config.yaml
n_layer: 9
d_model: 192
n_head: 6
n_kv_head: 6
head_dim: 32
d_mlp: 768
vocab_size: 1637
activation: "gelu"
norm: "rmsnorm"
norm_place: "pre"
norm_eps: 1e-06
positions: "rope"
rope_base: 71200.0
rope_fraction: 0.25
qk_norm: false
attn_scale: 0.177
bias: "none"
tie_embeddings: false
parallel_block: false
init: "normal"
init_std_qkv: 0.0455
init_std_o: 0.0565
init_std_up: 0.0651
init_std_down: 0.0651
optimizer: "soap_variant"
lr: 0.00911
weight_decay: 0.0
lr_head: 0.0105
grad_clip: 2.0
warmup_steps: 200
schedule: "wsd"
decay_fraction: 1.0
decay_shape: "pow"
final_lr_fraction: 0.05
batch_tokens: 32768
seq_len: 256
doc_mask: false
train_tokens: 137200000
steps: 4188
dataset: "wikipedia_en"
Each number is 128 + 24 x the weight over its row's rms, rounded and kept within 0 to 255. Layers, rows and columns count from 0. The size above them is the row's rms in percent of the matrix's.

# layer 3 attention key, 192x192, rms 0.0456, rows 0-137, columns 96-143
size [ 85  90 197  97  90 131 113 103 110 103 108 109 102 100 101 108 101 100 111 100  99 107 104 107 104 100 104 105 103 100 102 105  70  83  66  78  72 151 234  83  82  91  87  80  90  96  89  88  84  91  89  92  93  87  77  83  97  76  87  87  89  81  85  91  70  78  71  94  89 116 191  91  97  94 101  98  97  90 101 104  99  96  92  95 101 101  97  98  97  99  90  98 100  99  90 100 112 139 223  78 111 128 185  92  88  84  95  81  95  85  92  86  96  84  95  88  91  84  88  82  95 101  91  86  92  87  87  90  76  89  87  95  77  92 154  90  89  99]
[[137 105  97 120 114 165 159 147 138 145 141 155 118  94 127 145 158 134 130 147 140 142 114 142 104 139  86 143 115 115 107 159 112 139 128 135 102 128 117 130 148 124 164 140 184 168 141 106]
 [ 99  89 172  98  83 127 129 157 133 138 152 137 161 105 160 107 117 100 141 144 162  97 112 108  91 144 130 124  85 125  97 151 141 108 145 191 136  81  96 105 135 127 148 128 141 118 118 129]
 [ 74 115 144 100 126 100 143 129 146 141 148 110 134 138 157 141 112 114  61 139 134 104 117 114 130 131 112 145  94 148 138 147  96  75 141 132 102  92 137 113 137  96 113 159 157  99 162 157]
 [135 131 140 116 103 149 129 137 130 118 185 137 123 155 110 111 153 135 115 152 151 114 151 102 109 128 161 100 126 129 134 174 119 116 129 158 100 137 106 118 140  56 128 141 112 105 125 117]
 [132 108 122 144 125 119  92 108 153 101  95 122  96 173  90 110 100 160 140 161  99 131 116 122 114 128 136 147 169 101 177 107 120 158 139 142 119 144 128 132 144 143  87 118 128 101 160 104]
 [ 87 124 125 103 129 120 136 121 125 145 168 127 116 125 159 137 122 134  84 127 120 111 129 124 120 175 111 148  91 156 130 151  89  92 116 142 100  79 124 119  98  95 136 159 141 111 156 157]
 [ 90 134 162 107 124  97 146 127 163 150 112 123 158 152 151 114  89 101  78 151 147 103  83  93 100 113 107 148 102 136 131 147 105  80 151 135 114 126 145 123 176 127 106 143 140 113 159 121]
 [103 151 132 105 124 124 145 136  89 107 133 123 134 132 126 142 119 111 115 137 100 128 108 170 120 116 122 171 140 132 105  94  93 161 161 139 153 104 101 109 136 184 109 100 137  93 105 123]
 [104 102 138 124 147 167 101 137 113  86 126 181 182 129 110 120 120 135 191 108 143 109 175 122 129 112 145  82 132 157 136 125 112 108  88 116 146 148 101 135 125 105 132 109 154 125 140 123]
 [101 135 134 150  99 157 153 135 158 133 128 155 104 101  87 213 130 152 137  80 142 179 126  95 129  98  96 129 103 121 132 110 134 154  65 139 142 129 106 139 113 117 141 107 152 159 124 148]
 [123 147  80 152 126 139 169 122 161  64 114 117 155 169 120 113 140 157 139 133 141 138 145 165 108 118 117 103 126 156 170 157 131 195  72 141 145 138 116 114 113 143 134 158 113 138 157  94]
 [145 180 152 139 152 189  96 129 111 163 137 121 150 148 135  99 132 146 113 124 111 155 125 146 113 106 135 100 158 100 118 154 158 123 159 106 127  59 141 150 158 179 134 131 168 118 113 129]
 [152  78 118 145 115 105 128 125 101  76 124 155 111 125 128 145 172 134 157 142 116 155 188 125 129 131  94 118  92 114 130 153 150 136 136 142  81 142 134  86 118 125 123 139 140 124  71 109]
 [146 132 144 149  80 117 107 148 143 177 174  93 170 139  92 142 152 127 170  84 132 147 119 108 135 167 123 176 174 119  89 105 103 128 119 115 148 120 115 135 136 139 143 121 139 131 129 150]
 [150 125 142 145 155  86 111 135 144 111 102 111 157 138 151  93  96 110 162 137 151 131 159 126  86 118 128 158 145 149 107 126  84 140 119  89 153 124 153  66 125  94 170 102 148 119 147 161]
 [113 145  94 127 151 122 138 123 107 142 151  83  93 158 109 113 149 141 126 104 121  93 109 108 114 118 115 148 126 151  84 161 128 130  86  93 114 167 118  92 115 132 124  97 148 147 143 130]
 [122 134 158  98 160 121 135 135 139  94 135 147 174 134 107 136  99 103 102 171 107  99 127 144 139 117 162 150 116  92 137 127 127 116 137  75 128 120 134 114 110 162 159 113 130 166 154  85]
 [145 115 121 118 130 130 127 137  95 102 112 145  88  72 119 127 190 126 132  78 151 106 115 135 140 139 140 101 125 160 173 131 117 116 143 170 130 139 143 119 161 145 133 107 123 124 131 119]
 [100 155 145 125 175  97  98 119 127  70 121 132 123 111 134 154 128 130 143  97 121 145 112 146  99 132 188 110 160 152 114 179 151 107 134 185  71 139 116 149 116 127 122 117 106  94 146 116]
 [150 126 163 149  72 174 119 173 125 117  86 167 137 151 129 104 124 116 106 113 131 137 112 142 118 120 118 150 133 134 141 138 154 156 122 131 126 148 142 134 149 152 147 133 112 147 139 113]
 [142  95 122 116 116  73 154 156  89 176 140 110 152 144 125 160 137 158 121  80 130 115 131 143 113 130 135 103 167 132 131 120 130 126 110 136 149 158 150  75 157 132 138 121 141 128  94 164]
 [112 144 157 142 117 135 120 109 140 112  99 159 135 145 122 116 130 109 106 172 124 115 108 169 173 122 118 123  97 128 142  92 142 140 148  81 168 132 105 120 179 104 105 170 153 145 131 103]
 [142 153 169 116 120 150  87 143 162 133 156 118 143 134 164 132 147 129 156 116 170 134 109  94 105  80 143 123 112 159 114 101 100 129 131 151 143 120 148 134  97 147 168 163 147 161 174 116]
 [135 140 148 157  93 128 101 147 116  81 129 103 132 103 162  89 143 124 137 111 114 140 152 152 127 154 139 105 115  63 158 132 127 132 102 132 192 100 102 156 113 115 132 118 125  87 172 151]
 [126 168 135 155 154 162 133 119 153 166 103 134 117  80 107 163 125 153  84 136 102 158  97 126 131 138 119 144  92 180  98 131 111 152 149 109 133 171 139 103 134 155 134  92 154 164 136 159]
 [126 133 140 160 149 159 160 131 114 150 151 117 108 152 174  83  98 120  91 109  97 145 107 109 103  92 112 163 146 157  99  91 129 111 121  84 113 121 128 151 161 151  72 113 100 120 105 106]
 [121 151 117 144 110 126  94  96 126 162 112 121 113 143 122  96 150 108 108 120 120 120 135 134 116 104 131 141 156  98 131 109  94 146 143  96 108 155 112 158 160 107 159 125 132 129 152  97]
 [108 133 100 114  99 126  91 142 127 118 132 141  98 126 156 128 105 163 134 205 162 149 134 123 124 179 116 132 114 130 141 132 115 129 110 118 148 119 110 147 131 152 140 142 154 103  87 154]
 [ 93 128 159 135 148 118 114 125 116 125 124 128 137 110 143 102 139 118 134 111 164 144 113 138  73 108 114 127 128 118  61 174 130 132 134 153  74 138 131 180 140 114 154 138 126 111 105 126]
 [125 116 140  83 131 127 123 144  85 121 176 137 143 104 172 156 147 141 158  92 176 130 119 134  85 141 104 120 153 101 146 145 145 138 151 139  87  91  95 115 129 149 128 115 121 117 159 172]
 [101 146 123 144 116  67 123 148  90  88 142 120 131 127 128 148 179 120 102 133 123 112 103 116 103  92  90  76 134  98 153 165 112 141 104 139 143  89  55 137 132  77 108 114 151 134 137 116]
 [107 116 135 118  77 145 136 132 107 107 109 117 132 103 140  97 127 111 127 117 124 119 164 135 112 113 117 142 138 103 146  88 138 137 117 137 140 146 132 122 137 117 194 155  85  96 130 117]
 [175  99 116 121 120 151 131 114 114 103 111 143 185 150 144  67  97 111 157 143 155  98 162  98 109 149 110 153 112 103 108 151 127  93 120 147 122 121 109 144 149 101 147 113 115  74 123 127]
 [134 156 125 131 132 184 157 136 127  89 125 152 174 134 141 125 134 112 144 146 149 124 129 132 109 116 167 117 117 109 116 122 100 106 107 190 185 104 106 117 156 126 135 125 119 132 126 146]
 [162 102 117 138 135  79 120 142 111 122 150 125  81 109 160 156 141 156 134 119 132 103 122 118 143 120 102 143 138 165 148 171 150 145 148 117  66 140 148  73 127 118 106 147 109  97 132 108]
 [105 129 136 124 188 120 148 146 153 149  87 184 153 121 121 113 131 138 144  96 107 146 148 139 140 137 138 150 156 156 116  98 100  99 116 120 152 143 160 146  81 119 143 149 139 125 124 129]
 [138 123 153 100 140 126 142 146  82 145 172 100 113 129 118 122 122 141 110 108 112 128 148 125 112  98 143 153 100 141 128 139 113 106 120 138 103  96 135 125 123 154  86 118 139  69 105 103]
 [ 83 111 102 110 133 127 138 137 144 114 160 126 154 127 153 108 166 117 139 120 158 126 105 120 138 122 148 126 164 155 176 188 136  96 123 149 128 120 133 100 119  71 109 130 106  75 117 139]
 [ 65 131 135  72 118 109 125 127 170 118 167 120 142 154 141 118 149 117  97 131 120 119 109 118 136 134 114 128 138 149 163 157 141  99 119 139 132 124 130 128 131  67 130 156 125 132 135 147]
 [100 125 127 138 118 136 156 129 141 135 132 151 143 119  93 137 140 135  88 111 115 128 154  70 150 137 163 137 150 171 104 110 101 134 124 126 135 153 137 150 127 134 138 112 150 114 146 114]
 [ 94  86 160 160 128  91 145 157 113 103 127 118 137 119 165 185 138 124 157 137 161 114 162 130 142 149 112 141 105 125 127 111 157 169 114 129 150 127 117 111 133 146 140 125 150 119 147 112]
 [129 110  85 124  69 102  88 172 113 107 109 121  93 100 150 128  95 109 120  99  93  96 101 127 131 137 119 126 146 151 101 129 124 178 152 122 161 128 125 128 158 157 113 106 101  74 110 152]
 [139 115 152  78 138 129  94 113 142 129 121 120  95 122 103 140 132 137 100 129 178 119 152 135 147 157 120 116 110 113  99 139 132  96 163  76 104 113 119 112 152 134 112 161 142 153 152 172]
 [101 116 104  97 135 139 105 112  94 122 144 121 103 170 146 101 111 151 119 143 119 123 124 114 143 117  83 153 130 126  85 139 171 125 103 144 113 111 123  90 128  94 138  86  61 122 130  98]
 [ 89 151 113 113 168 127 128 106 131  70 146 153 130  77 121  94 149  89 149  95 124 137 146  81 128 139 133 108  96 156 159 116 120 123 118 115 138 140 110 104 119  99  77 115  82 122 118 146]
 [142 149 141 144 186 176 162 127 120 146 139 140  91 131  84 185 125 112 107 179 127 123 135 139 120  97 108 127  84 164 154 123 143 126 123 140  75 163 117 154 109 131 116 158 120 175 134 127]
 [ 96  87  94 125 106 158 117 137 146 132 152 164 169 128 139 150 101  99 112 130 113 135 159 135 108 101 136 141 135 125 136 211 114 153 116 107 104 127 141 121 104 126 112 134 149  90 130 187]
 [139  70 104 137 115 120 104 127 101  40 106 103 165 123  82 146  75 105 100  92 121 132 108 121 164 103 158 130 112 126 116 130 131 161 110  97 163  92 115 136 103 102 137 115 117 117 102 150]
 [187 131 109  98 125 135 117 110  91 149 165 127 132 121 102 114 140 128 162 119 137 140 117 108 111 142 100 135 154 109 147  96 116 151 105 184  94 142 121 127 134 182 144 109 132 103 122 143]
 [106 148 144 158 128 129 138 101 105 140 137 132 117 115  89 140 165 112 138 168 120  88 120 158 123 146 127 197 138 136 123 138 120 149 125 136 163 129  98 130  82  96 132 134 146 131 104 121]
 [ 83 116 116 111 117 119  90 165 130 122 121 173 148 107 137 162 121 154 101 115 136  85  87 110 101 135  94 101 135 155 126 106 141 121 115 111  91 122 104 107 109 147  95  96 106 135 110 123]
 [103  96 145 102 123  77  84 121 137 104 111 156 103 121 172  99 124 122 144 147 123  99 124 131  98 123  86 119 176 161 128 131 127 119 138 170 115 121 145 145 119 185 138 130 153  86 119 133]
 [128 133 162 113 103  84 175 144 132  96 104 101  86 163 117  97 137  81 104 114 106 112 119 131 148 108 152 179 155  97 125 131 111 120 156 172 144  86 176 161 158 173 141 122 125 146 154 123]
 [ 90 126 130 167 160 104 146 160 121  84 104 120 117 124 160 141 152 119  37 129 121 167 110 169  99 132 162 123 134 122 163 131 123  88 127 146 138 137 123 172  95 136 185 134 140 128 122 127]
 [140 124 120 148 103 120 131 126 108 160 133 122 112 121 127 110 125 114 132 112 141 150 170 108  89 115 122 108 101 123 107 120 146  90  97 163 121 142 165 146 195 169 111 116 135 122 118 158]
 [119 158 136 120 136 184 119 118 156 138 114 130 112 168  97 135 129 121 115 112 113 156 101 159 115 138  92 152 113 101  90  93 102 141 114 157 131 119 169 137 121 148 108 154  81 162 135 123]
 [100 119  93  98 144 115 138 125  86 171 151 111  77 104 100 161  89 119 138 127 128 130 122 109 142 125 139 120 100 130 138 106 111 112 136 151 119 106 132 112 172 120  77 167  92  98 145 159]
 [142 115 138 121 190 138 150 162 104 139 137 146 116 176  97 114 116 130 169 141 120 139 142  92 175 100  93 119  94 134 103 115 147 133  86  79 141 126 108 113  64 123 119 133 148  93 119  90]
 [109 191 133 163 143 144 155 165 146 167 121 100 143 184 155 123 124 101 114 156 132 144 131 178 140 126 154  76 147 121 106 196 102 134 123 153 159 138 158 142 119 176 130 146 104 115 139 174]
 [ 99  80 153 144 101 132 129 121 172 174 126 143 164 119 105 124 128 140 121 116 140 154 144 116 155 115 152 169 128 122 191 108 135  85 150  84 134 110  61 108 129 137  96 134 133  86 127 108]
 [107 129 145 150 130 148 115 158 112 148 106 147 143 174 139  95 168 128  95  85  99 131 102 136 111 134 140 113 169 122  92 157 152 140 158 113 142 121  97 128  91 162 115 115 151 123 132 137]
 [156 165 160 173 113  94 151  65 136 126 127 182 127 124 113 158 186 136 140  92 127 142 105 136 147  86 163  84 128 147 104  95 110 163  93 106 123 120 138 121  91 164 125 122 135 148 110 143]
 [139  87  77  92 125 142 152 160 136 136  98 136 186 164 114 132 116 165 159 105 153 156 133 134 147 161 105 103 153 136 147 148 132  93 152 129 117 150 100 168 157  95 157 143  97 114 113 105]
 [129 104  77 166 123 117 120 129 118 154 120 130  97  92 110 171  93 165 103 151 121 174 172 109 124 150 133 153  59 134 135 121 163 136 118 105  94 164 146 115 126 147 125 106  95 147 148 130]
 [122 123 115 178 145 134 141  98 171 142 110 148 132 147 164 145 126 116 137 102 120 115 102  87 134 110 143 197 110 143 129 101 168 130  95 121 140 141 128 121 137 129 126 135 123 166 154 133]
 [142 125 146 157 169  86 184 140 104 121 117 111 154 102 128 155 141 139  76 131 140 167  93 165 150 112 160  65 160 141 136  96 135 137  95 127 139  86 139 116  93 107 112 105 153  64 160 119]
 [132  94 140 117 132  85 133 136  97  93 171 123 119 123 155 104 126 136 112 130 142 141 118 170 126 137 133  99 130 131 155 153 137  87 110 158 131  56 149 109 131 112 145 152 141  95 141 176]
 [ 65 126 150 103 124 143 170 133 154 188 138  96 162 150 120 115 104  95 124 155 103 120 155  96 102 117 119 109 159  82 119 131 144 158 160 132 114 119 144 149 122 127 146 121 133 117 125 127]
 [142 144 137 140 111 143 164 181 151 153 127 135 126 123 103 143 123  99 120  98 130 137 105 112 128 129 153 102 111 130  88  94 145 185 147 133 120 173  91 160 146 163 156 102 107 114 116 117]
 [120 117 139 140 143 159 165 149 148 136  84 122  87  79 131 187 144  91 133 105 124 125 106 110 114 119 133 115 115 137 110  94 145 178 156 122 121 140 123 120 145 160 150  82 130 131  97 141]
 [ 89 134 107  81  96 116 107 107 139 128 161  97 131 163 134 114 143 128 105 156 131 132 118  96 138 128 115 129 137 153 121 154 118  68 115 141 116 116 151 108 175 112  91 156 177 124 152 137]
 [112 134 155 123 137 134 171 113 114 113 130 117 160 164  97 127 116 133 133 129 127 112 140 108 129 102 162 122 149 174 160  96 143 150 107 105 161 144 147 197 143 138 141 133 128 158 124 103]
 [ 97 128 120  98 118  80 125 159 117 113  82 120 130 121 112 125 147 113 150 119 111 105  97 139 111 140 173 135 130 148 110 134  84 152 100 132 168 120 104 134 102 122 148 115 141  57 121  78]
 [122 105 153 138 133 168 104 100  61 140 178 158 139 161  85 152  92 140 137  89 127 129 125 101  86 151 136 137 117 147 113 145 134  98 127 167 152 123 127 132 128 111 196 162 113 155 131 140]
 [115 120 102 130 137 116 174 119  96 113 137 142 119 122 124 131 135 143 145  82 169 125 102 156 137 144 117 106  95 108 153 152 158 125  97 174 160 141 125 133 120 111  89 101 118 148 118 139]
 [140 135 166  88 143 103 148 121 151 108 144 138 150 135  97 129 138 111 113 122 183 114 136 154 103 108  98 159 155 123 131 109 123 107 125 103 136 101 126 136  89 152 130 100  64 111 129  89]
 [128 123 158 118 116 149 171  97 146 118 139  83  92 121 125 154 108 134  99 117 101 112 101 178 133 143 139 116 111  98 148 139 110 132 137 170 168 147 125 130 160 115 166 161 182 129 100  80]
 [155 145 158 128 130 121 139 130 143 120 106 108 142 137 113 124 134 147 111 124 129  89 159 140 134 139 139 140 160 122  98 132 118 109 102 152 126 146 120 128 132 164 157 125 132 152 102 151]
 [162 144 115 140  87 123 156 149 137 134 143 120 134 160 124 134 178 107 161 144 101 107 141 162 109 131 117 101 122 123 130 101 102 108 159 151 164  98 136 131 125 137 146 141 139 120 127 100]
 [126 163 128 155 122 139 132 141 142 153 132 131 120 130 153 145 142 117 104 105 135 154 105 130 118  83 110 135 131 140  87 153 163 139 101 118  75 122 136 136 155 108 155 113 138  92 110  86]
 [114 139 121 127 135 128 154 146 127 132 129 113 130 136  97 143 166 132 133 125 126 140 115 100 137 136 122 130 164 122 146  88 138  88 136 105  89 154  95 108 154 140 140 114 132 180 127 155]
 [139 166 110 114 198  68 164 127 118 132 155  88 110 134 101 128 102 144 144 129  95 122 164  95 139  90 137 161 119 123 122 144 114 126 131 113 151 160 102 139 193 147 118 145 129 156 107 115]
 [149 154 122 145 158 134 125 102 114 151 121 119 144 120 120 106 177 146 121  98 144 119  89 108  99 126 141 131 143 140  78 154 148 124 137 102 135 128  93  99 112 149 136 134 146 137 112 163]
 [104 110 123 122 159 170  62 113 123  92 124 113 127 108 119 124  94 113 182 127  93  96 137 140 115 158 163 141 110 134 158 110 115 134  83 158 149 101 132 112  94 130 174 137 104 164 131 130]
 [114 140 138 168 115 154 158  91 118 109 150  74 109 146 156 129 160 103  97 104  79 140 127 124 144 119 160 130 108  83  90 161 128 186 151 117 113 139  77 116 140  89 133  97 180 123 121 138]
 [114 103 119 150 125 132 143 136 153 132 143 112 154 152 139 130 156 146 135 158 103 138 126 131 118 131 151 144 121 145 105 121 125  89 135 151 169 126 134 149 125 154  87 158 123 109 107 121]
 [160  87 155 120 119 102 127 123 131 142 175 165 134  90 125 133 102 131 116 167 142 120 146 118 149 154 113  89 143 138 148 121 105 136 131 121 127 114  97  87 120 112 129 107 142 124 124 133]
 [113 119 113 130 138  96 111 124 161 103  95 156 118 135 125 159 151 139 128  84 119 108 146 131 140 130 145 146 153 133  73 129 166 130  79 116 156 115 129 175 163 151 135  75  87  85  96 167]
 [103 130 147 100 140 156 122  96  94 101 122 154 161 172 141 155 139 129 137 123 148  95  71 126 108 132 139 108 147 122 120 140 146 120 163 111 136 171 132 127 140 139 140 114 124 126 135 130]
 [114 131 134 107 127 153 134  70 136 109  80 106 142  81 162  70 109 132 169 154  90  77 115 107 141 117  63 131 105 115  69 119  94 120 111 121 124 132 112 163 135 123 156 107 155 101  81 135]
 [126 122 118 112 160 103  84 191 177  84 118  84 173  87 115 155 138 118  99 143 131 131 128 145 121 102 143  80 125 132 129 112 120 128  97 134 137 157  75  98 124 130 171 113 154  77 113 180]
 [146 127 126 101 128 148 143 121 146 138 176 100 109 149 144 135 166 124 113  90 102 134 129 120 116 118 154 158 134 135 111 119 136  82  78  83 164 166 153 135 138 131 104 125 166 132 139 103]
 [133 107 140 132 135 121 127 111  76 134 153 111 173 118 134  73 132 134 110 101 150 148 171 148  95 137 141  96 119 120 149 147 178  98 108 134 108 141 106 119  86 123  94 135 132 114 119 165]
 [124  99 115 125 169 121 134 118 129  89 131 141 133  78 121 125 121 149 129 137 135 108 159 158 144 120 137 117 131 134 142 138 146 123 145 148 147 137 107 117 105  85 103 116 127 131  92 128]
 [136  74 171 141 166 167 134 137 147 134 129 139 135  82 143 120 136 124 144 121 134 121 141 141 110 134 150 147 108 102 123 148 130 126 100 175 140  95 137 120 181 143 147 103 125 112 156 119]
 [181 157 152 152 132 148 179 164 120 178 139 168  96  90 111 112 111 136 132 112 110 164 102 133  83 135 115 105 113 163 119 133  99 133 138  83 142 144 109 118 128 151 122  82 162 129 107 127]
 [156 132 135 186 150 102 102 138  84 119 134 148 135 141 121 118 126 160 149  92 152 118 104 132 188 111 147 117 130 116  94 131 149 159 124 142 157 122 134 181 146 130 166  87 142 104 111  90]
 [150 150 152 174 140 166 134 151 110  98 120 160 136 102 102 136 122 127 161  90 152 170 119 160 101 149 158 111 138 105 112 123 110 178 126 141 146 118 102 153 131 123 140  91 130 123  98 108]
 [ 78 103 123  72 102  94 133 104 157 132 142 115 117 125 152 134 126 127  96 158 104  97 143 105 126 118  96 161 116 147 149 130 129  90 136 117 105 111 133  95 130 111 111 176 122 121 149 158]
 [136 107 103 123 168 150 119 103 155 150 128  85 108 118 133 135 124  89 116 130 140 104 126 130 128 184 103 103 127  77 107 130 147 100 114  96 141 115 125 148 156 171 149 124 129 136 135 124]
 [193 132 131 167 132 131 122 150  68 133 128 121 113 153 119 116 139 126 175 108 156 144 106 149 157 144 138  91 135 112 111 161 143 142 117 148 147 138 135 162 151 143 131  93 124 128 100 101]
 [ 72 126 124  88  91  86 117 103 139 132 142 120  99 113 141 153 126 128  99 142 125 106 131 115 132 131 107 164 132 151 143 154 137 103 140 135 109 109 149 118 142 125 127 180 117 137 142 164]
 [ 73 105 156  82  92  72 130 115 136 119 151 138 120 123 149 141 120 132 114 139 127 106 122 108 118 109  94 172 123 147 154 155 133 105 148 132 106  80 140 102 160  92 119 182 116 103 142 151]
 [175 126 129 143 121 120 168 161  92 118 137 128 144 128 133 104 126 135 156 107  93 118 148 121 153 167  87 148 127 142 109 103 106 137 100 117 116 134 159 123 119 144  90 117  72 158 113 124]
 [167 156 103 137 127  90 100 131 195 101 162 168  95 153 131  68 141 152 154 148  99 111 123 132 123  84 170 122  90 115 127 151 110 134 152 101 150 121 124 121 120 141 148 135 137 107 155 129]
 [117 128  98 132 114 133 124 150 123 164  91 169 119 153 128 146 149 112  75 114  98 151 155 129 112 138  91 144  97 160 137 146  99 174 141 115  95 177 160 128 191 118  92 167 126 178 157 143]
 [156 169 112 105 126 128 115 159 143  77 116 128 140 130  92 109 132 123 115 141 108 109 160 112 134 138 112  86 108  72 143 109 140 151  80 120 134 114 105 141 121 110 107 123 154 174 165 101]
 [127 140 161 146 100  95  89 148  96 136 129  90 161 134 116  89 134 154  90 165 127 153 115 112 127 176 116 119 156 167 138 126 105 124 129 136 148 144 114 110 102 134 146 126 122  95 125  98]
 [141 111 128 125 114  97 114 147 151  56 149  85  87  97 136 190 114 104 115 126 156 119 163 136 119 135 126 121 148 127 145 177 159 175 121 178 130 107 132 128 105 101 151 115 156 109 123 146]
 [142 146 113  86 159 132 146  99 158 120 105 108 146 118 153 108  95 111 162 176 110 122  96 121 151 126 123  94 154 140 117 134 142  75 137 121 153 125 133  99 113 125 115 142  77 120 139 141]
 [133 135 155 108 125 165 126 126 102  99 117 123  97 139  89 157 149 157 133  81  94 123 141 119 124 180 145 122 146 165  90 162 138 144 123 131 119 142 142  93 144 153 123 131 127 102 120 163]
 [102  87 103 172 136 114 105 121 127 137 144 168 142 152 118 159 152 120 142  96 133 171 157 163 169 141 112 160 118 128  99 148 143 155 106  99 137 137  91 140 112 133 103 139 105  97  91  96]
 [145 129 135 124  87 102 130 129 129 153 121 149  90 153 112 134 150  94 121 101 136 130  93 159 126 131 118  76 152 127  92 162  91  95 125 116 141 162 176 125 122  97 184 100 177 109 131 169]
 [141  84 115 138 148  68 186 118 118  82 106 115 144 136 132 174 119 119  98 153 112 145 146 142 136 162 137 138 132 127 109  96 134 132 125 122 117 115 104 141 124 165  98 112 147 154  98 139]
 [182 119 119 109 121  87 131 136 166 143 123 111 137 140 121 117 101 154  93 159 104 144 114 163  82 127  81 160 145 128 176 186 151 130 115 154 120 129 177  92 146 153 111 140 148 125  89 114]
 [128  92 116  85 136  95 128  98 143 116 107  98 132 145 141  95 154 140 136 159 132 139 119 117 129  89 115 134 154 119 129 126 131 128  93 132 184 137  92 151 141 126 125 136 127 129 118  76]
 [121 124 142 136  82 144 107 112 147 141  88 164 134 148 131 131 126 137 129 128 124 116 113 107 130 120 106  94 129 134 147 148 142 122 115  75 136 145 162 139  90 138 145 138 114 117 117 156]
 [101 119  98 123 143 116 160 109 136 176 165 148 173 146  99 103 103 127 108 116 124 140 119 120 173 158 155 105 116 123 108  88 130 108 144 118 144 144 110  68 130  96 196 125 125 151 155 128]
 [197 111 123 138 120 167 126  80 135 132 110 117 108 157 129  97 121 124 162 129 101 163 158 177 134 155 114 121 103 130 113 147  76 129  82 132  92  90 171 123 124 128  85 133 137 108 121  75]
 [124 105 122 155 115  74 150 194  94 144 143 141 163 151 200 141 153 120 137 126 138 125 158 105 125 115 149 103 146  90 144 167 145 146 122 140 131 117 122 128 126 108 128 150 130 165  94 129]
 [117 118 113 121 136 129 122 119 151 113 115 100 138 144 142 159 153 169 117 140 141 112 118 137 143  90 153 150 129 120 169 116 142 139 139 117 109 134 131 125 152 140 130 102  91 142 120 128]
 [162 128 131 121 149 161 146 141 116 108 134 100 198 109 135 148 124 121 155 107  99 148 149 143 129 101 115  89 127 158 143 141 107 138 141 152 153 100 133 138  82 127 124 116 164 124 106 126]
 [110 147 134 140 101 182 153 109  97 142  97 119 139 148 118  73  92 132 137 107 114 148 119 102 145 159 114 130 143 106 167  94 112 104 157  93 102  99 106 155 139  95 135 140 117 134 135 135]
 [116 108 137 158  90 135 138 164 118  93 115 106 142 137 161 145 127 107 125  92 121 109 110 150 104 127 127 134 139 122 137 116 127 132 106 106  69 127  74 139 161 143 132 160 172 103 112  94]
 [106 152 138 141 126 171 176  95 109 156 154 111 151 147 133 145 120 166 131 128 118 124 101  75 163 101  89 113 154 131 118 140 124  81 121 102 116 104 126 131  99 128 117 105 185 117 145 132]
 [127 129 112 131 137 101 148 139 190 100 129 144 133 166 112 146 165 102 110 144 135 159  99 149  97 112 133 134 132 103 156 148 149 151 136 115 115 100 115 103 112 111 151 169 128 142 139 147]
 [ 81  92 140 140 162 150 131 112 133 103 118 163 141 149 108 126 157 120 168 129  69 151  86 143 119 133 118 129 126 140 139 149 122 110 155  58  96 129 139 127 141  88 149 133 123 112  86 158]
 [ 76 123 148 139 117 106 114 115 150 139 100 129 128 112 147 109 121 120 128 124 178 155 136 140 111  96 163 169 130 146 102 156  90 124 103 151 189 120  77 122 111  92 117 138 139 145 132 121]
 [143 114 146 148 144 102 105 123 109 125 159 122 145  73 141 163 128 124 124  96 132 143 122 114 124 175 128 108 129 123 164 122 145 102  82  75 100 127 134 103 140 127 132 153 119 115 160 115]
 [150 138 137  74 136 123  80 101 143 135 145 111 105  96 146 170 121 146 170 100  86 124 103 154 117 133 150 137 111 136 137  86 140 138 132 153 129 127 132  79 115 115 119 178  94 134 147 121]
 [109 156 102 117 112 123 125 125 129 106  92  87 169 133 116  71 137 116 109 104 108 111 100 122 116 128 102 126 123 108 136 118 179 137 111 118 132 143 112 139 162 116 114  95 138  95 121 129]
 [170 136 144 135 105 116 148 135 135 146 104 138 112 135 134 159 168 136 137 146  95 110 122 130 150  43 119 174 128 116 123 105 148  93 110 110 153  97 113 101 105 102 132 101 104 133 125 107]
 [151 118 147 120 121 166 165  72 156  97 130 149  78 133 139  80 103 111 105  79 110 127 112 123 146 103  81 153 108 153  87 155 179 152  82 137 108 109 129 111 168 119  70  82 118 169 117 123]
 [110 160 145  89 191 134 107 119 143 126 122 118 162 152 140  94 170 133  86 159 167 147 139 106 113 121  79 152  91 181 113 151 141 140 130 124 158 133 136 170 138 155  91 136 118 127 120 113]
 [179 129 102 155 135 163 120 163 109 143 104 158 149 111 102 128  99 157 164 128 124 105 157 151 116 159 135 109 153  97 115 113 114 153 135 104 142 128  99 133 136 168 124  98 127 139  91 134]
 [135 131 167 118 170 123 121 124 128 154  98  86 111 101 125  94 101 130 102 114  84 143 142  84 142 116 124 149 136 128 110 116 118 142 131 104 115 142 139 110 105 147 160 120  63  91 140 144]
 [137 159 116 156 128 145  76 143 116 123 120 143 122 112 149 117 159 172 147 158 113 130 181 120 127 149  92 163 159 104 137 113 115  81 134 160 139 120 124 130 134  95 120 105 156 139 160 101]
 [116 158 162 172 156 120  95 144 130 147  74 136 155 119 146 154 148 145 103 132 143 120  92 110  90 118  82 143  85 121 130 102 193 113 129 167  79 130 140 140 114  84 115 117 143 127 108 159]]